config.yaml
n_head: 4
norm_place: "pre"
norm_eps: 1e-06
attn_scale: 0.125
tie_embeddings: true
init_std_o: 0.0
init_std_down: 0.0
lr: 0.00108
weight_decay: 0.28
lr_head: 0.00865
decay_fraction: 0.819
decay_shape: "pow"
seq_len: 384
Each number is 128 + 32 x the weight over its row's rms, rounded and kept within 0 to 255. Layers, rows and columns count from 0. Numbers have three digits each. The size before them is the row's rms in percent of the matrix's.

# layer 10 MLP up, 1024x256, rms 0.0573, rows 660-714, columns 0-127
100:048148111138092182104139123110145078123118080150156135088130141102117168109133139161144169158177106164176085085118123150138248092091085096166144155136112133067105117141102112074115101125117138104088109144149121088115111159102131101161135128125085134084100131117124097095129155100116077102099127099140121116093112137124149140093133145120172092141133123128156112137104138113179107134130
098:084153153116102111109091148146121116119109121126164173135159150114148140133128150123098198170083158145162059102120146149123121094133142098119123172194117144075168114111187143184143035083098121157126117149118139104135142152169139137130077137124159100154099183134102148126121182143162156166210159100183176133157132129085071128141153126068129104177153086079142090141122153055161119101142
097:134111099115162118122197152139127139157114139129128147129049145161143119154100117100133172085188136083144131117095158133175139149118133094189107076165141133128135126114158144101126132117102144162120164111128118150173116095133144118138147080130211169143149076113158103055148120098168136176142087142134103096136153160135158131144077138135082127146160101099099070154041093127120108019181
104:132076117150117097101115138102159041127137097125167093154129083194183041153138139179102116136150140128132143169126200153148175118099115170119084159185163124143142113147139127190129105146120101122119124146105121161113103102154105071161051141142101133107120091142151143129111131179156164090132117129100048121112108196150185112095091115099141089121126100184185159138155177107169147126169
094:081168156156146105136127139162138071120101068140159094109147120201092110144146187138082144098164114178132089160083159126086169129101130109131100156123126159173164117183112112185121150127124100128092040176171161131100177083143108152128094118168114054141090041098121151109157090092113193067136138134146143119123157147137085098092057116133092094209129191117096189191085135128120131073113
108:171134153155082132094106101104113101126155129130114136142205129122121059098157126134147154149189077131122136132150106076152110113095146096123144135143151149141148084207100042118157073114115177136163126168117160174129102168186139137067069121162173069142116160057125167132122151092157114167147082163132135110134128124159132140124121159123098125138139082103050146187071086073106141070134
096:083147189154098078128167140120160087119146142144116106072076074139145130114130118086167084139125093109134106159110141154123160131215130070178081181078125120200124160091166106136126158130118120129157088145116139080150157046128104105139097142117134175099103118126169127110104137156117071096118071107147144099120159124121120194145096103113094103170229163100136108166103096137178104060164
088:106086093108076168101161167039175199138145191104145129102095134090127116119138133196097127141165132144173110076089131096133194101107126105117131119138127124159123162193116096089126147120183121105103138136081151137133084114128110195139140054116132145139136090140107157121134095166132153129092144091114148161115089172186119085108124176110084089191121118107113090128164221105138058127101
096:109111158099085092132098157106128122103125133114087107170095111158113192155151140177116108112193059136132163124116137143139129124095103123173139133141148088115182169132134146056135158103036151147111086129118164092086096166087160117140119065103129103123097187084161143118103136150154108102107111151101144149114201175104101117068194116146106112151107132191097111089142186095142121119085
097:126157163084171164189093130139125117151170084122146183161161069142140136152143118172132157149151134078129153160143181046081126120120177101118112113156067150183107138111144126090086180150124114138115143126134071081137086128188074135102140075137127143142068135101155130139104124124094158148137166131199151109149122210148132133153153158096128131156154081121110167135129179161158185123105
109:138092173113141123086126200129100147078109139059170201108116097138092112148164069192101152089148127066107102094132217123181182100126138122125156099090134133130116089189123067170124049079181118145121143125082155134132137120153196121170122121160170102102079061125113145150116130105184174162167149159189128182072116128126144115122017154124136176211082145075096115139116163137146120087156
109:163157193156117067098122118142128177111102123184152146157119102154131120148094118118122126134066190083193142143079148095101159083125152099134110181151102074102096128129137160134100127090120055097118175089115139080174122098088108128127122080162142011129164109135149158127106095097165137156104072164169153128133150092110113140126129147089187154169109141152152161138129160122142105133164
110:138189201122114096061147205186140102160134137168150133185148108104124114156184136202133128129155111113118124135153203087106122111165147145158116124130060126139172143157104140150165102101146154125140165104128164090193113157119104086102115133096161066105119113080133098124085087153126184121125116154108128079169154093125107175155119149105109154099119113122158156178130092064101101142116
090:133111108104117164144123140178150084113098116135125062114110189113121143122112157135114103123091137162137140194078138064114126119139137091121102123121098132173178166164122156142144109117128125093181131133148195110132137113170146128126175120115188133127112111150088084130123125127138120097090129094173092179129203138136095080129131096151099185110116073075106143194116102088109115152123
098:107066125114088112136118108074074156116151087084135125092101136234145150133185192114116144117226078141134112183073133132081144071140118115109098135167092133133098162122126118141139084084142139131106095094129118176209166107150150129123074172105103146107161121037136103112124132161113131123116105173169131167114195084089191192170109085069149093104120109127105098166108167143136114117119
093:102140071136114152107153196168135118130144126194151141078111160145157142154190104147140139147170135103081138179157146123168128143178099104136136114137142137150129197136149124114162121111085163084109120124145136146170156114168162121114064122123119141159121102131160154118129138135183095152165170118159128134104129143076107110122128128099078047146147104160060102160144106178117148109099
094:129139162113038083084105155132124153050142181146136159110075159171136103097113170122171172167168102122133137161146089145163181104102188133098068092145081159109104096171144131097137128128105126194117158128124137126144158113140154141036156156088094106079168177127206090190110100134163084186117141169108095161090151144100219141084131189129063119128108130140114104110127115071145131114082
099:120050095171132124136110137133133134151101152087199100149122106209170148150131140180130131080164136171167125111072081107114110102130158131134151120120101121194130088083133086098217115089079112097129133165136101141105116117169111144056192129219124056189128143168171144098138083141129055133131137105159098101083119071119137116084167141151115157110096136136113152150135188131110118129129
093:128098141132112090140160160130090165119101088112187093105107180098157085140188112108148145074134127124207098173114132121107105166129155079095129111130104120104206089128150090158136153139158105110148136135131156078186069039147112172164098072123203124114148126167129151099092056075122117150131097134052132150136114102151089118069137173116099153183176153120155128143013092126154158141136
091:053100162150110105125076185107150166140107042131108081146117115111128116103128137170128105116107170178117062114164119067152138127197131124139119113078086151185198066164135143127134125166130106127159146117116157133186089152153142098082169103113142112104127144105184172100133106120090134163137178181127108111154163129127165101042151177140112139095234115071081145119106149174165103159125
109:078122157089158083189156075105137188171120052147106109104204062161139125156134167134131110109099152145140095181121165158100159158110128130105079095123101115190176151184100128128103120134152075162173155182174199117187146178085069137146110109104136124145066135131159120145118096114127091117132163123177108140114135043110068158079071157080125102144156131143109142132166188116165065124141
096:120110106160161112109162173208092094151091113087120138095124153148145125131149080179104150115202111107129143173124153087161087117127087080116087118110054127106156130142157153099232150157092161129182133073095118115128103134164122102133169161111120159134120164149166128054126076137114110150132129162117121121128148175085098123114131132147131098115153090123135125166111145134135141149152
103:137145170120167075101134157161092156146137087116154140117177119159105059151107126162162159111155132102139115139126101157112150075128115100133105154134102100208125143166060148142092095124095142141104099137146176170107097151125179172109146174130129107129150096106101139143150130102123208083150111122123134145115174154108126136123128111100064142164124151113135129158078101156136121064155
092:070132122167161165164140197128107158134104095105136166154083154116118127096102153158127143134151172167152114171147095122135129135114112198113126107120153077211153127085153115133152096143126162111133168164112130094097075113124148100099065148175074127094111098131106108104141100148108101069175104098114148159095082103136060143130117140203122152155141084157119101180104182103161127099127
100:090114168093153205056109201108144090101092131143198171127119102121113035107122132143100135112148182101135168166144125047116105117120136129139134063209124062125110112109076142111201132078129095143179110171115123130116149143184167137105165138134187144208149152133147137103139157168100137169139168127145136146095137174107172129128106172125133102134083124069084070148150121038145132076154
105:111165115171158090105142135068119144137098114101162124165165118136152112136208120178110092131112127115140082130105141110097152104101113126076104073228143156139125134186059079183163175122149137121107123118168126148071084115154132093124085136115130092125153113124101084118111140095083135158082174102131159122138188074131158158087122155082104132133128107114178123141166119120161155108094
099:110104179139179149190129110117129092150089050116208156131059155203103105105137119152134186097143101157131139099100101119162159126165108082149136105105137102167078140123162143091213129065115092113126118133165156194091095176124145166130092125160142119178100133148115100156079120098110138089127126087184110163126141114128200111112104106134030129158136120154043077166171181101127148152179
101:076114113110107128144114153147165104113093105133179054064073116143122162146170102123094102086146183154118107148166124123126116123133172132051111158193102121125153088093101091148105083076111195113133124196125108086111127127167124144129186122136144152128090134121108143083079163149118108126096112149163117125141096139147125105089145137109113119088163072155133154154158203129118114164131
104:090111099111127142180083153102191073142046118105224134131113122151158112107105122159091148189118122148156118132152169171118178106172089154173112190097128095148214137170118127198142065169135087123183178139145149098147142114146121122087111129156104143114143120141124107148124074135115124088155133135158120151125128136100128129121126176069129098176160180112140113139126132113171099082166
126:087099172151188168109123144129180151101071114103140183106115136171086076110138105164056131114117142141133131094176095097169106117138098143136136105097172159165143125185135080148118112121142113131129164180107177136151080110094178134104174154154123060133113165067135154077053109139105096197172065119084161165142130097137131110160094141140135121104162067117113127120082114105187120107147
092:108132109111140109132135162138084141135135131173139167076100117140124062153184101122100117112144101095164083119114140107218110172094115183108113138204107091149170128151144126119104107071125110101105190145215136152121127174112078163131144078159064055113129096126127221148182107131143124126163056105083081115192135085138097137130134113178156145137162100188082156090123153123190109123181
102:085098112136083097085152143144156154228166121214104151116110143121103086168165120182077124112107115129126065178123103108054135121115140103124134116153060106187113145150161067196151114161139151132108166171162111211177062151155150108105147142114157136105100134065116117167096141171109131160153117118118120123116112121154160097105109113174088114125119071133158134150057111094165180168146
107:048127142166145135158118181101161168161133107104102159149130130144156071145092097145120127149142120092070120171112173166110151146167111114134111112100140153191096106157105094140169099146148090120145139131112122220145159124103112144129148082138155152135126088108121180122093102099104117170173087180102094094195169140140134157104060100156068158137091104180095101109120103100115135133106
100:087112169144126051084131163094110102166099094111114129153137147126154109135116159125145133198135066120115147124111128124115124135138097089095112154085105121090153124154192076110134126110150150091209110091108171160119071132129127172147099113202135125114143054104118190184082104110148157099191132150125161111173087223171140143115151141107142077180080111157108177198078105126067198091078
103:083136176136132136132162131092131148098084110106163183101129117159131126117072140112095102080211129126132083153133136108155105142107138119126081098095132138096143084152103103107135085074098052103120186105109134123097117127187127125189152102158170110172108139123183132147147114189130173109102151168148131150146138108107129123182134130093171137103179032131133148136109141133127166138159
098:118126129123165102095106177210121073133096061063116111131053161096088099180136153173098123104093143106145040094163146115070137062160125112148129148143191110136144089112117081131172092118113133102152164101130118111170120155131151148116126043133132099134130121116095104142157104118145169159149110078145103148158149196132118154105151096079086121157075058098021165168135177107122121103131
090:041143112163143128183094124126104190132112115095164160144074133089139121153169127158096109114143107146098070111135154112069160113112127102137131121116124096111173158139133046156153081103117122150141150120210152141151166113214135055108109084147183079128187146159128120109120109091188157101133147147134123111148138162072072160079161216174147068091120166118094131118131133111108152116133
102:113130061162098146157138109120103153157170112166131131168050083174117142158120130117154086153136106157123124155141163064137112138185125112120089108115102076115155128153138080182129116080077159105104112100146087187103086147149134126132131179141156133106111052099086105146164099138147119101191139094132133046163185135119184124160117158119074128132062162126144189142113047141143136082156
092:130088135129087143106186103146107104187130130128087108121151091118093144133096036141073171149143165125072115104124120132155092118120136164091081154133092119146152139131113097149128086122107095114126146146135085081098168124089187149112097125131135172112187178203132090103096161138138104148184123104112088096084157083158129168098134154149114161134096138156121129139027135152124083151104
100:129141092103096105099097213158101145108118107147115094074124166105114120081092145130140108127143116080161080080097128122153160098191121107079118178161138115168115125114113161050153143155148119126161120123131066137130148161134176123212138164131175128119102108151156078093084052113134092113119085131109128125134112174163137122124102115104094101110079109120126166107118105123228116104125
097:132082162150127133095139156167129188132104078160072153094138141116122123105136155154068126157255064083113173132171100086117133103138074129078095093175110094156157101118181123148073119029097104140133123128177152168136108123182138183166128101146159170120089146094131080101180140132186106114160111112089142093159129091102146108135141086100171115166153116082123140071094105171103141155135
100:156076123115055064137066178124142070180149109140122191067123152115120106108191133130124108101119113154138144155139095159165188056132117115170093113100139102112109099113124074110088099034132046124161166147139106136079082172152141212155123143129134137128145124130127119162122163180126150154155133127136052128108140117110170137129134103104161104113120118161131142143119152164174090144094
100:110112130157123110123156096121147153088140145150129147127114112159145096154183199149219164228196134096174113150133107125155124157162108160140103143168064150091173117123144172106107062103128134120163160137163090132169129087137154081123110129141146137155174146128144165180101148155124125119136143107089149162205152135150125140101092122101175092146199059144147144132105161118132127132183
099:153127130195083088067112165147169141138093124141143140074096112182184097100082134173156132160176161076140122126137136097168192122159117158170100127102086076133166124121113133106182095142117118093135091097122111141160115139128181088140112133109079115126069093112189116135147135139124164154123111165123096131156117167130158134155102152110140178157138078154054133147145123096106106104161
099:174137173086149170162137089078148108100090125141127145179136147123081081142126136075135163106159106088093098141123122157131195081177141117141091153103101127140077107202121130175190105091102126109137075113175104143151068090205093065111159146182136067094097163154180083061114119141155135162126088053175167128113168097130128145127120111115173138170132116129164142109129149127180099071157
113:102120089118095127161091159117159128150074090120110069142111097163176120161124155126045109119178138157153068126094154131115156103111095140153113113153138139151136125150144069139143101101160108113168129120132157186179128154138155107137133116150144132155130100141141166089116098170147207095161094125097120128140175082089180147080088149136130086122198109101122108151140131094139181167193
093:169141177140127139133122103116130102171140139156102138109181124064130154109120113101082109125161118143170126135121173100117130014190081111131111132067148097134101098148099070113206115052144066142139129121136158102085166124098122172098086112141183128136177111144174153178141126106217123115130116125101154117130106155149197177141130151157124098129150082133102149108118129068112116158157
100:150162145150141093077099134140154135122112107197087154145145116089094113139085156171158128080165157161094105131099189089149156147157111148068122112092135149163120110154054154136151155118130103205101111144184174129162118196084100109138104125091096107145122199128110113129114173159118150135135171117111094112080113119139174093104127163093149172176117166094125090104114181076149132098129
109:122140122160117102105137137112129100172112121098178158096178173131136177103149174165114110150115090144111070164103116102114173110111092114160088165140102145110146053124143140190067068065151111153152137135133106168135145156154127103201121084180145130119118096085162163099104127158137188130157127071103107135126098164179111119136131143124170101121138060116110121118167144118104171102138
105:141092148118153123146035133028109165179135124112146164172148134107181044134140154109135133090109093096114111127104108129107178135134126131142064123164165164171189133115128107099143094121123119111165115151117141171132101158164153071119113118140124052054129165093143137152121081095178166223133108068129082081130126155131128175101154171106110095119088138111104110077118139150150124127162
095:104092105109161100105111098137117057137150130184191149175118085161211085151137101097121131112125102108114125155127141128111161136077112129144161116106107146150117114127101105186190048133068138133095081128198129145199080147208096085096169016160111121169127111124135115099083120071165115147152088165148083180167144119137118141121152138179125108124166124125099099145134171159108175143128
100:117086161115124127058098134148104147104158112081125165103121137105174128138126155136125098151106148161127085145113092075146153109141170100083131097147100107141178105164135165164180116108158130117128208129052107180178088105163148130154133109083143138151126127105160083129150117131083158128131135095120094101232099169117164113141180120103141125052077173153097182215162168116178086106126
109:118092198185120124107120146140141098133124113154082109105134041162078109116110147167123092107132129155101144169084116122128155051098103151116171150125108171155122121145123074186121084151091095108147150166073133167113112157144156120159143149175164092124062128064167084108072125091194120119154150092104153112142110122105146144079152191132183154176147103153140151142126150070131162108114
099:114150096172131122136106157115173109136107123100099145164163039111158119115144099222137116084136183125107092142188139089144139135144131141087135113177129168169072108099149142107121126151074142133115104146101237178128139172129149117149095202123072128147133094152128161126092151205122117120086125146138086082080119130126179172053095185145128144148102176101125093109147122106145068116109
097:121113176137109123150093087105083135157097134080146101143145132185177119134106141128126163142158167160105188160121167105122151182134120178157096121128187029195169089129096155081129151112114136153100159126179187121189121089102121048110081144119133173114145135102141137117147140073096123139100064221098147161077151125144111141137160148108103122115189092159112110103069132164102121077128
# layer 10 MLP down (transposed), 1024x256, rms 0.0477, rows 660-713, columns 0-127
092:195138152144099100142118093153125148110156135133142152167125140130097124161070118054119121120152072090061136144131110128090103133184158178137133130114125062166131124122112116173095120105130134104117131139105137093071117159141153149108128124155160102093195142149138118152168151113130149167154170131172120143172115093121126132106144140144112135127145150097089175126132117128103108085132
096:169133050105101149145124136096102203126137117137149110129116135156106130115173130063143117142068127130090122180142143162170138118173144084157104128071098113092134120146093159128114149072191176083159077141166121138126094076059085152087177140128135144155169083108144135149143135132086109137158133089143089092137064135167187173125166107158189159118173152096128134107109135133106149118098
091:079154120126063106108098150132136080084157130138124080071206139124125121075134188126177066167123141167103132141111133089066166106123118179111152163098098085119148143123111105187150138139170104104162075161135126113115153163115112164180105142143096153097086166122099090178126145176165129136152180104084126148112051155154114096135162104170140172109091110195114141116178110195140120173157
106:116103155154143147116214060169157138108124189157149177157109105165151069076134112109117149144145093132145188165120123103131109150145149102059157140112086113096108114160098096145096143208123111150194109146115130118110119075143057174165104078077136151165156129094170166130063161101099141154129144099121093142081119088124134164112189156077139109136144081121107104121098128100135148168144
085:183130129087163157130173142077155130139112141069114088145131096149157112149123095120147060103114136061128173067132127146146154142110109094154167109142185106079126121076089093159056157120181156147210187107143170114145095144169106120108062130138105155110082101099109098156189134110162145114157155125137114129083167144125170094149123120135063081169065103082122099144146074161112156151175
111:119140144141133096094094096110116155126130157125182122140117092126118143133103123101118128092091162129137101125128131139112191129152141139108086105132139131153099130092150050134125134144109100120098105029149050187124134127105104152156118131161122134097109083130061116146062146130186130136110158126172153097109112165188130206184155134124117106159108115123113148113081135170145106106133
091:104061067079178162176118128168092130154092179079130128110157153128130119142114125157035116116120166142154134132171160108146111092114131096147157070183095107100102128159184171126137097142148159082111160151138142114139134183162124189094153149112131083152157177116158157126136079170137120158130144177074094141162083090083106103106122127189086141110098138090088114145126152104140097138137
090:112165154104120125165100100111100063139092135159159155133138110140116110121140098134144135126149099093060135133146133162094102130172097106122121122129146118102139157111155096181231096157055107217165055162123099090149115078170169077141145153111122132112107147115140125118144114128154116138151169122143191101090155140133053117164134053157178174086141156224188126119104052149167189139132
101:137158153184140147129196084171111159136109108129146105144197163127139117153132119135208134161129161103134128105145097089132142133168144130155113091141105136128100091103104157133124094198186132108128115178124140132181149120172107081068120110121178190129092067095112163124145108087116150088083098068165087142132135132159086170199101100101124114105110124074174121190199161154104131144102
096:110162152187122199129098137186183127105117128166130052114094132060133145171132176143143090107134133170095089081119150168146173135111109086161176121145134126088053161138090158194144041124170100162201131114143204182176127119091139103129122159118219199105121123110108135117146083120093102112120122193121149120169116102087197094126115074113152130095092142143108099128133135112155117147155
097:156130126133174098115067071180204118140079120153114104114131114115153102165080150112159118132118106128167223113098111154119125148156122101097109077126143111108177141023131132132149174140129070154143160148158112137137094092096077130108089145092120113122147199160154140137178121111112076162136151142097181091144000131184124131143163085100101126133153100137110124174099143105099097125145
109:081179121091114122144144136177136054123146158112114159144158108113116224162143140119128129150138120178139132135135105084088118110102191161127138056117110110175128150147169155066090096095137125094118145114173150110118134102152114129099166081102143180110177136149115142140055095150132140140148134112133080065091158133125106067153090143147130067137140144087184143109139130091127167154112
109:150127145185100154115142164130045111195118115137143124087091075143118125116156191101142123167148122131172116119083110107155131085101084123095118073110164093140135121118148112101096185180158143131107098043094190162162163123131159096126094143126163120091197146190208137125079119188137123175183115114076169171142150123127134123165085092183158066106093157097184126112120121048117149148133
090:191107130148093044140090156166125143174174155077109122136160128124134137133138119119121173099131119123105150073162095176120083170105110121144126139096162125095118105064221120104129117114125135117073149165145092103142103143083120137124117122111112076060111159146128145110146121146145101158178125146075134105110113161194187129113113217177132065128198144152165156059135109169155108124142
096:143107142069131165150108116104108111220107095123117183134115164131132139151140092110099142094166065110218093119150152157198172125117129126192102090162132103104102142118165135120067133142133128144121203167115116125135061110131129181120137125177130060131125116137113139093153110052105117112148108101128125153115124145098103127113156153183140129130099160173162109079114122111109207146144
098:166159159145141124112129091104122195140095173122128073168103119109121156108091174085115121108075135132151102127126116145091138132143106184109140153094131180162177087173146159137072122125109107117150088146162121070145161133115096111089136139118121097084122111130098077150121047132077148140087113160151118104147161083185174117114105132183164168134155159111124139129117130108161117130143
092:132100102135131122140128123173135149096173109087106102157171106147127122205121148156103121085138084196099076115098118105117125093133110137127126134062169100191157192170109105123116134151172177111077073142143187151117092162092127096103122120214163122162075100145093135093157133148123145089122138106155131098156136116100036142203165093172134171183107077151131099174099183132081158142153
094:113137124128142125125155113072108158188127094102135172113097169081173114131140143099116142161102086051120143152093171145143142120156164130146150152104116102125119152154146111158064137151168136132099088125096160150150148127127105115155152078125187198103145084033100151130137114111059171119106055148142111189160104138156136149143092076150119121121145114147145118129112151154148136091153
093:121151101140145192084098149122167059139206200127117154132169105177120172165132169161099109130120096115054208126149106108128193090146092100195139137183092106130104188117150150114124109143133142113146131124120149146050226197165131104134187189117120131139151108156130062140136139187116136134084191117148104130121131155132145107134095054147106110139096122150081160139181160127137136153109
089:124138101079129124098146133123144082125133141129107136128116105152152179158100176120115188072138102045113139116147118140167094120122131125140173166124106095148111147080093160131129102168155084115149138120104116164139096108164131108152098155148144187196157135132172081168140151123097164122128093168151098096115153135105124099096115083073124060108142140156151158142163129104085098140148
112:141122150138124163157161108113113129137136098115160177146157151142128140157101132119163175119104129139108116186145148175110107124144081111154140150125171080101105135101088131180170115113083114052145104117117187154143127150117109104112107129158097160127085163147122151109147116123091146152136151119108120038116150140118152172123168166072133226146143103094122118106155104144107108098163
094:148155118106112155150128099079142108137177164134101110125149165053142186141074159128156063149131144132107149079235095134095123145120115102128093160170141103113115114068154079168080132164140093110148081159137109098163112028116126086167096146142159110105195104087090101168160117137120119160141116158155155156178080078156089066108155118228145124096092190132128122061084133163147102139112
091:135117084090130168142194139117167097122133119148138118130091100077148148146119099108146124090144114105098088128133088120192122163137143081151161095099123152105155094097156086161085134103108097082145131104189166089179161094139138144167135132176088111075065132143098133116167164102175161123132126162167099094189120089150138056078130110186072120174104135123081117108107082118115124146144
101:172117062122148053164104068139166084097099230112139135162141098130091108174135133113193101143072096040123124145118075141115154146122129106146153154134079176038069155193117134095095193105139163157147158098141137131180163164172134172125145169150172155133129140167163146159135153143113150196105140109117127089151051124103134128128129116156121087125105198121161136080175106113115127137129
101:096166096156096093095148105090112135136162073077070078164139149149156194103113107140115100190145168145163065102121191137129114116125155114175133141108142148126120097190177160121128142171132129106151169089146133128075164100078107155083112111119151074085091127154034079121151113124111131126094121140127177067106099094139095139115144092138096121108168158176085174157155127196084080137177
110:107179099132152155060216123138100092100084137160098107081117148163099113106110128139113134139105187121138158126144078104114139161145083155144127132097101144181158148141101089127098101164144108116110123082135066180130180106156119101100141147134135124132099154143129143136096137104113120039114128098122156150109114103133093096133094045062096241088121126115119209125091116107156181106121
102:170167125152089122125148092126131089137113130112092155143136078131185089185131147094111193175107148080088098145095158072150062124117105100125103114125066112116142115088255094148071160174169119107084108086102089138152139156140106126103135081081162174135168157097109065124106136111125142130122127138116185077132155153127095133180136121169117128091107158130157122051058090083100128115126
103:137133102107110142146126131131189087076118176140100136130139197105099096148123129162135127114117162117147120042125124149153123133153093079149089161105127141073149161183186086085075194149114140067145126106122107094096129160146224113055122152193127092107153140108132161144107093148101139151125197196176126137071136153152110118150121137190161142069136114108121097130082121127153149162072
119:130149158115111147131123134145125126136167193089162111095175183131117125175102039141152160138148130092095109149157133131111110102075159104056121134136052145126148099153120134104177171119184133143133107122140135111111128015148093116112099105123142131113091157085133125133069132120136190110146203132140147166123152151163111171125083169152123112208056087119114110129135169122129159120112
103:125115141134165128112115096111181147105097166134127163107156146086124074133148135085093067112095107155121134080134139125179093142182115136125146142080180152109138083141137121121132144123113095174124163127155153139132170117118111134143113175113106112117126120114131105126031125150137100158127104101100155141123143101163117132124056120159036120146152063149108128180134092084185114087117
096:134107150137101139103091099149128099094130155141122088160132076075118171158081076153095088126110072105085159166095114138039101162120110117142177150149147117133132179114164120061189157211113158140163097158073122224159111129184154124126149132110147155132148162072160024084173099174102124170105126100145188116102129146124150115133107137152135109124118129119157163172145167144082083177119
100:113066136118116097132114135104130143071053146111094160103088154111110179148131083123130164167116152057117104119158180144133107105140065108131151157089143138166109113123174197103192113087092118157101144164132158088148184126117146173152135161117177144155118105191128080078085135157135145110115110107135135110100095122051157073087091121155109138105157123172127089074166128113169105183122
107:172188170131190141137169144160143120104128098135201172065189169089127145065148129166116126158117099148118168140099139161097094077149165123185128103142107158091077081116157135048155188126184174148139090127101126105190193111132132157110097085042057110126063154103167087069125115169121149205081118118107179121101122125123149127189162165170090152147157131164160145091164158113111126158170
095:145139125115096200081163082100085122061134133111168162072081128167088121112199158123157149104126198121135148096124116112118084114114147110147111105165072124126088137088132146134073207114092152177070152161137137108154207118145175074150119118089156090129145183098128125131162122170180074153092156100127139076107094062113075138176091119238093124092164174122171117068166103107200153119147
101:099116106108107098134070076109139105170144147139071105165144181080147130137162159127101151157137102114118109158142124126099161115150118126177174133140145095126099117146083093175132155149182142116112113200126102114111100115146167099100146182115187134154186101119135169121148120111160110197126082082099155151119112144144087173110121088114185130140090229152147075056123064169086143085092
103:142182115067091137159149106090142178143141098183146102132175104146156137068112107102148151145157132102109114107105144142140084139124164074069109127120115157144136146187100149105057116106129113178128090142116118193130144147119140161139136190121088103117150108194123169125093090125086107132087109124078138064082109118211205106145129155088142146103183110138217105119109133119063109140176
090:167168114044113151142090173110158145115173175100168124138118205141092071131112101122123135139118138105144127122173160148113143142083109146088114080196106092116189157142142146150102136154143182136118111113110085142069085139116107112162110183028113164151093094084110168162135096134089147101146114170144092180108132088139134116182061131207071170173168132080121154140109096070117125144122
094:080126150091146083112156151123125106128132158109118115141191181083106159092112067083114081124140113131107143118083105109155145070098126120135116156134110131140116109147154093089139097146175101139170150124142109104142170102094073057137072117131129160152165131114153151163137197145157128097076126129097153099101097106129105149068121134251178121126203097122113091163103149076078176159116
096:135203159128109097097124095107150137081154143154142126131153141119169094165100207110181091113114076124198166161148110110084145097092123138137142139123129118124080127169115160133093068078121172150146115103168123164126113129121103184147133095142131107073134120105171170150152145106130151115107112126148176121122103131001094109103194169180104122153142061121129146134159124109126135088115
097:141125165107108142120144134064200117149156118129172117172111083156137104131138092131125141118149118189145098136175184137135103084135121135124119141163138116089168140150148116157130135059170119095106167149163126057138099104097120194060152154127098096143127183103129146124138145129113157127134194137203128124122146083153023116133131112081193173172171129135122125155089127102088068156126
092:113183139139097202158120140134061126159165171129147111108122113128137140187114053124159089133118134131107062121120116134112163118142178134158134106104115161073118165068133127139195095144168095084114165065092148115105128156166150068073161138106143091128175120113152179139183141113100130124159122143142172124139158144156142107112083157189154097122102130168132108221150065129126225086074
100:176160148128182190131134117161126130130063089086167123209101088139132132142132088077158153153142190104133155128070167133107102160152097147116159112153170154177091174099123196146136101222094129065147078085169114124156173070141071091131107113091151167180133150151104137083169130089126185069100168164139113110137120130144094168156137127147137096109128166159119108132128114111125183161153
099:146140090172165133108068138104115170147094113153089152158203134143164143110105127082076114098062075203118102122110110126117128133123141176133157106112158137129135193146092141061165103214110134130119114143092152072131135125182078083106141092122116162161067100111090124089093120152107112168126144100140157120148169178185099109149160183139142106124129121093162126109162114117165088151074
103:135129139154153135183142081124146094122123130110100014150099110106188132157160082099098136123139094152058141131111139104131114135112175111133112097129133131136088111139192100133125113124114153175146103180161156155113150153125073125131139090112198142105100166176123193115157146133095053113149156115157116112124097099152163117120123165047166166115141132202170112099121117123188169148124
107:107108143131103098069128194151082152090132162141172096128129081099120163136136113141095073145091144135072121128170087151131092099119103177149144141117153112104132147183131112144095207097097091132080146076136129146115148126137144129113065114043136129116180111122139067158101138133154140186138100163092100076164109137088169102124117118145101165173127125105133141213147085177160141129072
109:136196126124163162056140071115088169146129154146179170117174126086072096122135148162164124105089128132126110104134082089135155112117194108078152145124107165123125127147062145117157129092112149152121114120101091121124079086133163136109138150148079148131138174100091121137114143094089116187106129092147135113118092188149044147156157108139151160131091088191112162169115166125110086082099
084:134181096158102143102160153144054120071103095088169152119172101207157122135165165138139147142113167106078101062111107121094188122080122147074142092148130121140146124141217146122144153135117149076079139144104129111123098128188138063165149118181093139096094113107083106101091131172106106178135093135136168173119085115153116116106107079165130108127152158160153145127099132143137147130101
099:130142135178189098115160125140114115187160147120143082103120109120106171138128128154138136098123079096045145129102084137111123139135163100192172197152125159087102150118177118122082085155111195101122184149112109090155146101092110135141082102131178227117160086112125167127088108094137087088130094043072113128182142163130116111113141169189068101160117060148162168155200141120135164177222
117:134075077109143133108084153164116089054113148074131118139124140126127113134147111115144134149164136152136147136127119116121151133128104126129121152172184153067136126077081152119197212170072134175151193126112145109108131141122140090153097135103083132159123131087088109206224113103116161166099107135110077121142000137083136149095144102164138126182184193125167118120202196130083138090100
101:153131115058158173091166113112109170133100122046133158116147129118117154132157099128109124143097097124111141194143132165087027108133157116144076159065172095093116074083167136167115118098138116160113133119121102085121123169138150093162178148174161093111199129135113098157091189073084063100146084122170148160144103092125148116209130064148183152064177153123078113174093146163096105083133
103:123126115111062155127116108142136170124157149112127105105155128132111120108145067177112131129157134093090154122101138121130091151092114117080112154086133122069089131222154113116073186112175117157180134069095122176052156119115135112144118211102136110110067099164105079135134136180088190157127147091146120097083195109143126107154054118063135138163110119117051081125206085129136134151167
101:189109059119164143167123104100132074100115135135116138143092136157100169122149113132126127103092103112110081070161182152131143067153097181154092098133179115126089140156211133084124102145077166190162103124153149124120123096099163125086138150204101144125083166178159186179123095093134054097109119154150158098113137066131175128133164148092171144114096110155106108124151099136122093182109
116:110125123074107077086139104136163117176103068122082170101199115165198125105169135051101134118109098135107101110119088087125124144121134098130123119088130150142189114118114151133130113196150107102131138137096123182135116147139105162129161117076089210148164178084114113100113151089167107122130112075114146141143089153113096169132121175081165185169126084115141157117136120109091144120132
097:142094156103139156133141080111087126141113112105140152133110132175178114171125117110093208130121116115120141174087080140139085151127096066147108119147118168241120108105135131158112211106103122128171132069108093142166150108111168165096142108137143168157170135114089110107156144129126149138160148110134123168207120103124134169131151156127185120083112121091141142178121151132124141009147